Weights of a small transformer language model: width 160.
Each number is 200 + 20 x the weight over its row's rms, rounded and kept within 0 to 999. Layers, rows and columns count from 0. The size before them is the row's rms in percent of the matrix's.

# layer 13 MLP up, 448x160, rms 0.0804, rows 0-40, columns 80-159
103,193,191,205,207,199,216,173,221,177,167,222,247,192,184,213,211,216,210,188,223,201,205,185,218,216,175,228,187,142,179,196,203,201,204,194,171,195,166,193,189,223,193,212,197,221,181,213,242,209,200,196,239,206,146,215,179,208,184,193,219,186,164,178,197,196,193,204,197,233,214,185,224,174,229,222,220,220,202,195,180
096,217,207,195,187,232,205,202,208,234,184,208,194,207,216,179,211,186,184,188,221,184,204,200,205,192,196,195,194,213,216,206,202,194,198,195,177,212,235,211,185,189,184,242,189,206,195,182,225,189,218,206,160,190,177,187,176,202,236,213,217,210,179,217,233,216,167,199,221,188,195,228,205,205,177,171,197,197,200,214,178
102,183,237,224,234,173,232,185,218,197,214,220,166,199,183,182,204,157,181,229,184,222,189,199,222,230,197,208,172,181,222,228,169,189,188,188,172,193,192,165,186,182,209,174,183,219,150,196,189,206,222,207,164,209,199,166,251,172,174,225,202,189,199,196,190,201,203,172,186,183,227,208,193,197,171,193,204,205,194,231,236
092,190,197,195,200,211,169,201,215,195,204,194,266,187,152,188,199,180,191,191,228,213,196,155,200,227,187,202,203,198,161,179,193,206,192,213,242,172,224,184,182,217,209,184,206,203,201,214,200,186,199,183,207,174,211,209,174,231,197,180,232,210,213,224,185,195,196,233,198,229,192,233,241,204,196,177,224,193,212,208,152
103,182,205,234,176,217,187,189,180,215,210,193,208,183,193,178,198,220,192,215,211,261,193,184,202,199,177,218,213,223,241,203,160,176,210,227,203,231,230,210,179,170,214,205,177,186,177,169,226,210,219,193,210,194,198,158,182,200,213,189,225,170,212,228,184,199,234,175,187,194,172,204,197,167,214,179,203,188,212,187,189
096,186,211,161,188,180,216,226,240,228,216,183,210,196,211,204,209,174,193,188,219,210,232,199,203,165,217,203,191,206,144,195,184,169,192,214,217,185,160,200,199,198,195,212,191,208,172,210,220,188,207,200,185,189,225,215,187,219,213,237,214,214,219,167,216,208,174,227,207,222,182,185,249,184,169,218,213,216,173,213,176
098,169,224,195,201,265,172,190,207,181,190,211,186,209,195,184,197,197,211,173,221,213,195,198,195,181,201,224,147,214,213,223,196,190,198,209,188,186,201,220,201,176,210,219,188,186,219,186,189,212,182,177,225,216,200,227,224,194,208,194,201,208,201,205,192,166,225,219,250,181,162,240,187,180,214,181,198,190,172,195,182
104,203,190,226,200,230,230,188,208,184,217,176,193,215,196,170,196,182,206,202,169,202,222,203,209,166,219,165,226,241,167,229,201,182,208,176,203,206,201,166,219,187,160,207,186,189,219,172,183,188,180,212,204,181,216,192,189,191,176,208,198,191,172,208,153,207,209,208,182,217,191,205,189,214,224,180,188,201,195,189,196
098,213,202,211,199,246,209,165,210,192,215,192,187,207,183,186,178,220,173,186,181,191,196,176,190,208,201,234,199,223,192,232,203,162,205,194,178,186,180,175,212,207,209,194,187,235,216,225,181,168,219,176,232,175,191,221,192,208,189,175,210,207,198,199,201,195,185,206,201,208,207,152,234,204,198,211,171,230,218,194,228
094,181,194,236,163,189,200,214,210,227,232,245,217,225,204,195,215,213,211,226,207,185,170,231,178,211,172,190,186,217,163,218,201,207,167,219,188,205,194,188,186,215,204,200,190,167,151,203,190,227,170,187,245,219,217,191,205,187,207,191,155,206,183,203,214,188,168,202,169,192,186,210,154,194,219,223,202,186,174,224,188
106,162,201,213,241,162,210,207,215,173,176,191,180,221,179,201,159,196,204,164,157,206,202,186,167,221,211,184,243,228,163,248,196,186,231,213,197,191,223,207,210,196,204,211,180,195,167,188,200,210,189,232,217,193,190,192,201,221,217,174,203,221,161,172,227,208,217,196,209,199,254,195,173,215,174,175,172,241,224,166,184
099,192,200,197,174,210,188,215,214,187,205,160,190,194,227,195,183,209,206,198,220,200,219,194,201,192,202,200,192,173,203,185,188,220,188,194,182,206,199,194,166,202,198,176,198,214,240,181,240,198,195,186,188,229,162,186,164,205,199,180,219,222,219,194,178,199,206,168,189,196,190,213,206,210,203,202,208,230,209,242,186
099,176,183,220,202,197,171,191,192,212,214,193,167,187,185,201,162,198,231,214,197,225,216,231,215,183,228,210,221,195,247,198,195,200,232,190,195,186,182,178,220,212,205,187,187,205,209,191,176,197,206,181,191,226,224,193,175,220,185,239,227,227,243,197,184,204,202,220,212,207,208,199,211,199,189,181,210,191,209,192,182
100,181,198,228,194,181,182,189,196,216,168,180,165,201,187,209,191,212,183,202,191,173,219,184,157,218,200,198,233,200,199,192,235,220,207,216,227,193,221,151,214,223,219,199,214,245,185,217,186,198,154,188,179,182,216,201,172,214,197,231,166,181,222,183,229,182,210,172,195,193,196,198,182,173,193,203,192,204,186,221,216
099,183,188,205,210,208,184,249,204,171,203,194,170,226,162,189,206,204,173,178,179,241,176,176,215,196,193,168,167,187,182,191,211,214,192,192,210,206,198,194,172,193,210,228,203,188,199,189,175,229,187,168,218,189,226,191,190,161,220,213,215,201,206,186,210,213,224,241,184,182,182,218,183,209,185,201,217,193,228,194,198
097,206,198,181,151,222,191,202,190,187,183,214,223,190,175,175,223,206,193,216,198,217,158,200,196,178,234,214,177,223,234,187,185,198,204,212,183,179,201,205,211,201,226,191,217,224,186,218,193,190,208,197,208,189,208,229,147,218,196,260,171,187,185,186,224,191,215,193,198,229,157,235,216,232,192,172,184,187,219,168,187
098,204,200,133,196,186,204,241,185,211,201,179,188,169,231,191,204,207,193,208,170,182,191,245,187,209,182,183,213,198,199,180,203,200,211,172,207,176,237,213,208,206,207,167,225,194,200,209,218,212,232,206,228,184,170,181,191,200,215,195,152,240,211,211,193,216,212,185,212,227,199,224,182,186,221,232,207,173,173,202,195
101,210,223,180,177,232,209,190,182,201,228,213,144,197,156,167,181,206,209,191,202,176,197,212,219,195,177,209,195,216,183,207,210,231,209,208,222,185,210,203,191,193,193,205,169,197,201,200,175,200,217,191,200,182,180,228,184,191,192,182,193,166,186,174,180,229,209,178,174,212,170,172,207,221,166,159,196,185,218,245,217
105,166,195,220,211,189,233,203,206,195,172,177,188,204,210,206,191,178,217,206,163,187,175,245,213,221,218,227,201,193,204,176,201,208,220,219,194,194,231,179,188,196,204,186,189,227,196,183,219,214,230,216,168,186,196,232,184,189,229,177,198,209,199,168,188,208,210,230,215,204,211,163,168,235,195,189,215,228,220,161,154
101,232,236,206,203,197,221,197,213,196,213,174,186,170,217,177,197,181,191,182,192,205,185,201,182,202,206,183,192,185,215,204,166,193,213,180,188,174,178,244,189,191,225,223,176,209,229,205,194,198,205,206,221,203,198,216,210,216,187,195,209,198,172,252,210,198,179,210,209,232,198,191,220,206,226,180,197,220,183,219,191
103,211,216,206,207,204,173,171,195,209,180,218,164,188,183,203,147,201,218,185,190,216,159,200,196,218,188,183,166,214,222,218,224,186,208,178,198,180,187,195,187,164,203,231,186,192,227,233,186,190,215,169,208,161,199,209,178,189,193,207,211,208,171,197,212,255,223,164,203,188,193,196,174,154,191,210,213,176,210,215,171
099,199,184,219,215,182,192,166,188,217,228,193,199,199,169,198,208,176,211,187,216,209,184,189,188,170,239,137,182,207,193,195,203,234,185,215,193,229,192,205,203,206,206,197,170,191,195,245,242,195,211,179,200,156,201,209,231,227,209,209,190,193,202,184,208,190,178,177,167,216,203,191,198,202,234,201,216,219,219,231,228
108,204,200,186,210,179,200,228,191,182,196,182,228,195,195,176,179,180,161,178,180,197,219,200,204,226,206,167,191,178,180,173,192,216,159,164,167,197,199,205,217,204,172,186,195,183,198,205,211,196,181,223,213,210,195,173,231,174,181,203,196,193,199,208,206,192,177,198,199,159,199,210,202,204,203,158,228,214,184,203,214
094,182,206,209,212,212,184,231,163,197,202,186,212,181,201,205,210,201,202,199,237,180,218,166,203,164,170,220,204,209,203,190,197,163,230,166,232,176,191,192,206,194,205,171,192,190,213,175,190,186,202,177,199,214,161,226,232,206,195,195,233,203,217,216,195,218,221,184,194,215,196,186,176,192,210,244,180,214,212,215,147
107,204,200,173,209,202,180,203,175,191,237,203,189,222,190,166,180,199,180,186,187,205,197,187,197,166,186,175,186,182,166,177,234,202,206,180,167,172,210,155,204,210,181,208,190,200,195,232,256,194,181,191,189,206,215,234,213,192,178,233,214,212,168,200,227,205,217,176,226,189,217,208,213,219,167,194,192,206,183,183,225
106,207,202,216,226,174,202,202,187,208,208,191,203,225,186,208,166,206,224,197,185,185,188,233,189,186,205,190,179,203,195,211,179,174,204,208,184,219,216,221,202,189,244,192,228,169,199,193,175,176,201,222,216,191,195,155,169,203,211,207,200,229,220,190,148,186,216,240,202,235,241,207,190,194,200,170,243,177,173,186,152
099,186,195,144,226,203,182,191,203,193,195,187,173,178,197,207,183,222,208,224,208,199,234,200,179,211,199,229,224,203,166,196,236,200,200,167,196,192,184,236,222,171,239,183,200,209,206,186,186,213,255,199,227,218,198,212,188,182,209,182,208,151,208,225,200,197,211,177,198,180,205,216,193,219,210,213,210,180,206,188,198
100,191,222,221,191,209,186,198,194,180,189,175,193,178,197,185,185,203,191,181,223,192,245,206,247,226,192,199,222,243,156,184,220,211,175,233,207,170,200,208,222,208,165,169,172,187,198,211,206,203,212,168,210,188,159,201,180,213,207,165,224,200,245,210,194,252,216,229,200,208,184,188,206,213,189,181,202,218,179,220,173
097,181,181,202,197,229,198,218,187,223,222,195,207,170,189,188,194,195,198,232,195,184,224,219,208,166,170,183,203,196,189,217,195,163,219,216,221,193,202,221,211,209,212,212,211,251,201,194,227,206,176,161,201,188,210,208,197,187,211,183,182,199,205,211,197,188,212,216,241,216,179,238,154,231,220,230,211,199,171,209,196
098,177,228,177,224,187,184,189,173,239,189,228,183,209,152,224,187,199,177,204,210,201,193,197,217,180,210,191,190,214,217,201,181,198,159,223,218,202,203,185,203,186,203,194,247,215,177,184,183,236,198,245,224,200,214,201,221,162,169,200,181,205,204,207,205,229,201,210,198,200,198,200,192,185,202,184,156,203,186,184,171
099,173,217,206,168,234,205,191,214,193,191,187,199,227,200,214,231,180,219,174,198,154,225,208,187,178,196,205,185,227,224,235,220,206,178,220,213,212,230,202,218,239,209,188,190,210,207,230,201,204,216,197,199,189,205,182,169,239,232,238,184,159,176,183,222,183,216,213,190,166,195,170,214,223,168,203,180,216,179,169,174
096,167,167,190,215,206,173,197,231,216,211,176,189,226,184,204,213,197,233,161,219,211,208,213,179,218,234,180,184,207,201,199,206,184,201,223,176,192,235,172,217,182,210,213,165,243,189,182,212,193,199,186,214,187,212,193,215,189,228,224,196,207,193,216,203,185,222,198,218,192,230,224,200,207,212,161,195,196,163,170,220
102,182,199,175,201,189,227,184,192,240,189,188,190,217,205,206,181,182,185,206,184,207,200,202,190,198,213,210,178,195,193,155,196,222,188,215,237,210,211,203,180,195,223,198,200,186,155,214,220,213,221,216,219,205,212,212,199,187,252,211,208,245,174,184,238,174,203,217,173,171,211,209,181,193,213,192,191,241,167,205,171
092,209,245,204,217,170,201,177,167,226,197,163,242,216,172,161,212,207,195,187,206,176,200,163,219,172,206,196,216,177,221,189,191,216,246,213,216,187,196,181,198,194,209,202,182,176,170,204,184,228,186,209,172,205,201,245,204,177,226,194,205,210,242,206,209,213,197,184,223,192,202,194,207,184,188,208,169,207,179,213,216
097,211,218,210,196,190,170,234,181,184,191,172,226,186,210,178,186,232,216,196,174,185,200,221,192,194,170,184,199,198,180,176,201,256,206,157,230,202,156,191,185,207,230,171,208,177,200,230,219,206,209,215,212,190,188,247,197,184,163,205,207,214,202,201,208,215,202,211,190,167,188,194,173,193,184,233,227,163,220,202,214
095,192,224,226,205,179,232,189,198,198,192,213,164,158,175,197,213,212,215,193,180,178,194,186,181,208,225,175,218,214,193,178,222,196,206,197,216,177,166,237,167,197,204,207,164,200,199,208,211,205,205,154,187,176,204,171,188,209,224,219,221,185,222,195,213,176,172,219,196,176,189,177,202,195,193,177,193,172,211,215,203
102,201,227,200,198,180,217,207,232,208,225,243,232,176,245,201,178,195,206,192,181,231,224,145,195,183,206,187,166,209,219,197,194,186,198,213,198,226,192,208,181,191,207,167,201,180,183,221,176,224,173,191,209,167,217,186,189,176,207,222,199,209,218,190,193,220,232,235,230,204,176,219,210,178,208,183,208,208,201,208,212
096,191,201,234,179,231,194,187,161,213,196,189,189,189,219,217,180,201,215,191,205,236,178,185,229,150,215,193,204,200,220,195,203,162,192,176,165,187,226,222,240,194,203,197,174,224,208,193,172,221,231,190,154,234,178,216,170,207,171,181,198,196,203,186,223,186,204,204,232,202,210,222,196,195,183,202,190,195,204,201,213
097,217,200,205,188,202,188,209,210,253,221,210,202,208,188,211,182,198,185,197,215,235,217,172,208,186,207,236,224,166,252,203,213,202,189,195,161,166,205,215,219,187,204,197,177,207,214,197,225,173,233,187,197,176,221,201,204,201,200,162,198,176,202,175,210,227,199,175,213,216,208,198,187,197,176,169,181,195,223,185,209
100,198,214,197,164,200,212,166,172,218,199,175,253,153,220,211,226,210,187,196,203,186,170,182,199,228,212,220,208,207,190,169,210,239,182,238,202,193,234,193,200,201,167,239,200,216,215,221,208,199,196,180,221,200,173,201,196,177,212,189,212,174,202,214,220,169,185,209,166,239,171,220,203,195,198,178,201,193,186,210,182
100,183,208,189,207,196,191,176,224,172,194,200,163,191,206,208,137,184,181,189,190,175,185,200,163,200,182,188,205,197,214,178,243,170,210,203,182,215,248,213,245,226,227,190,195,208,224,204,204,207,191,203,189,197,213,249,180,211,198,174,216,165,197,181,241,188,192,241,185,195,253,199,239,197,173,187,201,222,174,186,155